python train.py --n_kv_head=2 --qk_norm=true --init="normal" --init_std_qkv=0.0973 --beta1=0.9 --schedule="wsd" --dataset="wikipedia_en"
Each number is 128 + 32 x the weight over its row's rms, rounded and kept within 0 to 255. Layers, rows and columns count from 0. Numbers have three digits each. The size before them is the row's rms in percent of the matrix's.

# layer 9 MLP up, 640x128, rms 0.309, rows 113-123, columns 0-127
108:124126111119139216135132175132110094119124118092115115094123168055096098159084159158155075120154083137144106127162112170149127123134079136148106121120106093100145145121110122107115110117164087139133138176110097114121127191142089143130142150175113135104129094163117119189200152101161091187136084060138206100071206162130122096127157120136175093109069093168204078133175127146141121122100
088:132140092154184155107115158090140151124106094072162118145129141134139164124083134045112128124116113047187132133208108161125075163038120146124112093072144135125162131100114128121180140133136173164156118130148109094111124130175149137162068107170138184110070156101179110094110125058111074174119107131148088107133170111104085113108085172151114120169103097147096141086163141096132174122134
081:164095126111145157165084126175141141119065100118119095146140181150154127143106110138040090114139113183133196112169151129179090087181156098153105110205114149150122107141094104103179128073157137199156112081115174152120085096094146149115146135092209120054120134178122141183099095120131132086139165184162063132144109126156091086151123140132106120130087101117091114157139104116138128128142
106:139113131116168116056135126137160131139157111151173085158197151180124114097128088173120143180136161128112214100059137172105117109164165121161162097120104115125153153175097035168108073159105119105155107112100100134155113092161146135160093074100123124071115105086141054143156119141143098129136058138095095138047092151111158156097101115125167126162133116103122140086148149149084161133131
109:155145143140162103189167179075105143124114178175104176076109128163102145134159111125118100166117120117113167100081127133081150196144113088132132092109140079099136140084126185170129106095075158063095141130104157130161122069069099166081106174146103117146086079187079076158099174109163179146121108128133104108123161186151137090134156141139096142110144091129126044133128094164127139164126
107:137125163123083108159132122084070111156143073077158086122057150097161117129166077127154187113107146162135136117136041112120103166104107126098100206097111096117161139097127133164142117097110113067140098175157120117107093105196162064130151114168131114130109131083077132146094164115131112162141107092149142133208178063140099149102099131136142160102145102185148098098152138124058156164126
093:057083120177172172074057095101104121177081179128103091153144158155131063184107158141131139122148139078056131121123136156101160119156087139122145094110116136134133161134138122173093128149161118145147116100081132138199171116163140109154093124098130130137148099124156124111042167095114120177118104127176159153129121128101083134157097054062133125107121134109139205100120108138136108200097
124:128093167188128111092112158186106110095166177132160156123073150126125146163122105150143118125174110102074139067103143079143170127138155138188127101094153156143217149093103106150210166120160092141118137141113075138151119125158118092085086118144124085132112095102152126137091085139152099116182111120120036114064133127100147159139201075127164119123131124076105130106136168124098175166178
092:048192065076120114109108169078139156130204114128137090116174156106149090169140095124078115199145185070113104132147100087157152156133198177107171106137140175136129122136131141156078102145215123177142099166157078141102094155095098159112123128140127131103086138166087124159156150114139072137105117116135140126143125149144110079137129154111072141112113128177177085172145113137135148087150
103:104113121116098091133132165123149128100131098116122086075094182146115094087115130138155213139116113172091138082106147129129163173120130063142122128086132088124182140129120170077118062082074018138138165141114072109139059130135134092119110132119124134180101106156120111133095137139193089112078084149150116107120152121115121146137114151187080113093081183054086154099136117164094144134125
103:118083115156140150173134110151105109164164173112143094131135111137144151080104090144118134126138165116103101102111097121148116135139194115131115130133172207112162115123089122153217065161053153061135141114087123180113109178139171105135058108102142195098082117127138122130134141127129185074064184143089150124141160121115098148122159126129112030144148152170074130150155173113121164128101
# layer 9 MLP down (transposed), 640x128, rms 0.416, rows 113-123, columns 0-127
109:181177176154154114113094094119197153102146187157105080127106144169119148032087103118101123162098118097106121040119123108129135108117125089119111138126161133129096071118153124097124164146121140196125127114108123166171145077130135127138063148102130107187105130068158170092075131134131116106155141168141067139130115103136129145118057128180176156133160101129082133146053149086093131133076
088:140195171099104149148113041086133139045160097138167060100151121087170131119140138139147107134123128157130123109171147113142096087100122137047180172122075080123056145175127120129061091123117087127121169094179112175152112136146145117124177123128110115159105121143206106077102084171097161137090122108149148086117129080164145081096117156105105123107156151119172140121127085136165104109107
084:094159112151166017064098156103070100166095168144137123138148087126140120125134139107158149095141141121097117139113143126153142171158185179215170113074162136177140155129117181118128130098108095071134130140125105115121186127093113124171115142133114112179133139139077132147129105162114123137188150019118167135050183135160106116094133131137098155113169098109129155151158127141121161078127
103:126121097100122120162125211142182130145118087158146093113139140168168125079096140069128138134167086119141061106123133126114096114085118157185121088146176127132107107061176110079128065075172170165157101069122133190099106091130106107131147142140105174088103098148178135084071095105117101150133162163084066161087076167168121126143163107154121103156108152129124134153182156159083109118141
101:124167071089198077179109104133028106125131119124142140196080095170148093065118175122138091119116139144147089104139128091149104114136143126134179115153058107138121141147138097098111175186101179122156175083162080170159118120088123087150121133120174192170147139125089175145139176098144157114126140093138133099148073074146139099142114117124136114121095133058117175103138130114090086144160
104:120108128138127144159125102121138140123135127134198135122123143135118056126191144073158167114198112152087147170105115116104124129167126095145111092135108134078123159146168086097159094082143115205108078193162145094128092125192160073089114118149143064131145085106146114148124161193151096104181110105152196104104131082087148106156138098104151063142148079162079149068147150104128147107168
104:156140113141140106133151125063101126136137148150171106212162111088155068114085151111146129099117133112106212159126151196204117149131114146088077141162129161126168099175094139107088133086157155093198089177103128073088121100111126171150080159102075137084145131137117148083152095137142115158140134215191171161138104152150158133124097132115136089150170115125117168137108104084108120124084
109:083133170155111129085141134098163138127177128145135115173068169083188129135168047138154136122148132151133161149153115132069123064127142113104152151141184166147172117165169140125103165079100136122121150139145097098169126129135155108132176094111144082127129156152184097191145148092108144156199165118065142091160084108091098182197129161109188149116157184120138060137140099085124116135148
094:150109132124120174144107089099127108148166143161146079126129105133063089075142154076117132187179187096132129201140157162154120143136147129091151181129111104095170153135169194124057200134147127148128114153136130094118124123165144161151052189052147120086097145103071156124142108185129101080131114151088133150080134151206124153073143132115118107146134095108135140154135148100186130119108
101:129158106056184141120082098148102121111145158138148124140142129059073169131068103146109175153119147110164177079177123087168127123140206121127111148069181165118119149153155130142172090129079153119174108125176078112104129179108116076140126102153072112167130152223164127099119130132141104117106102109139158187065126169034131110126140134122115124140146135128167121147094140145106176122104
103:104161101166139151095117142107140125110131115094167106126117136224099141076119116117142127123065092183130110059157102130136052053133152165169151141105091149158126153095159181107127117126151076156110130111108122120108123154116105129165143137070117156129073105093116069085123060104149098190156174145136135146106148146154043128091114160114106152097075185135194140098121068123131120118097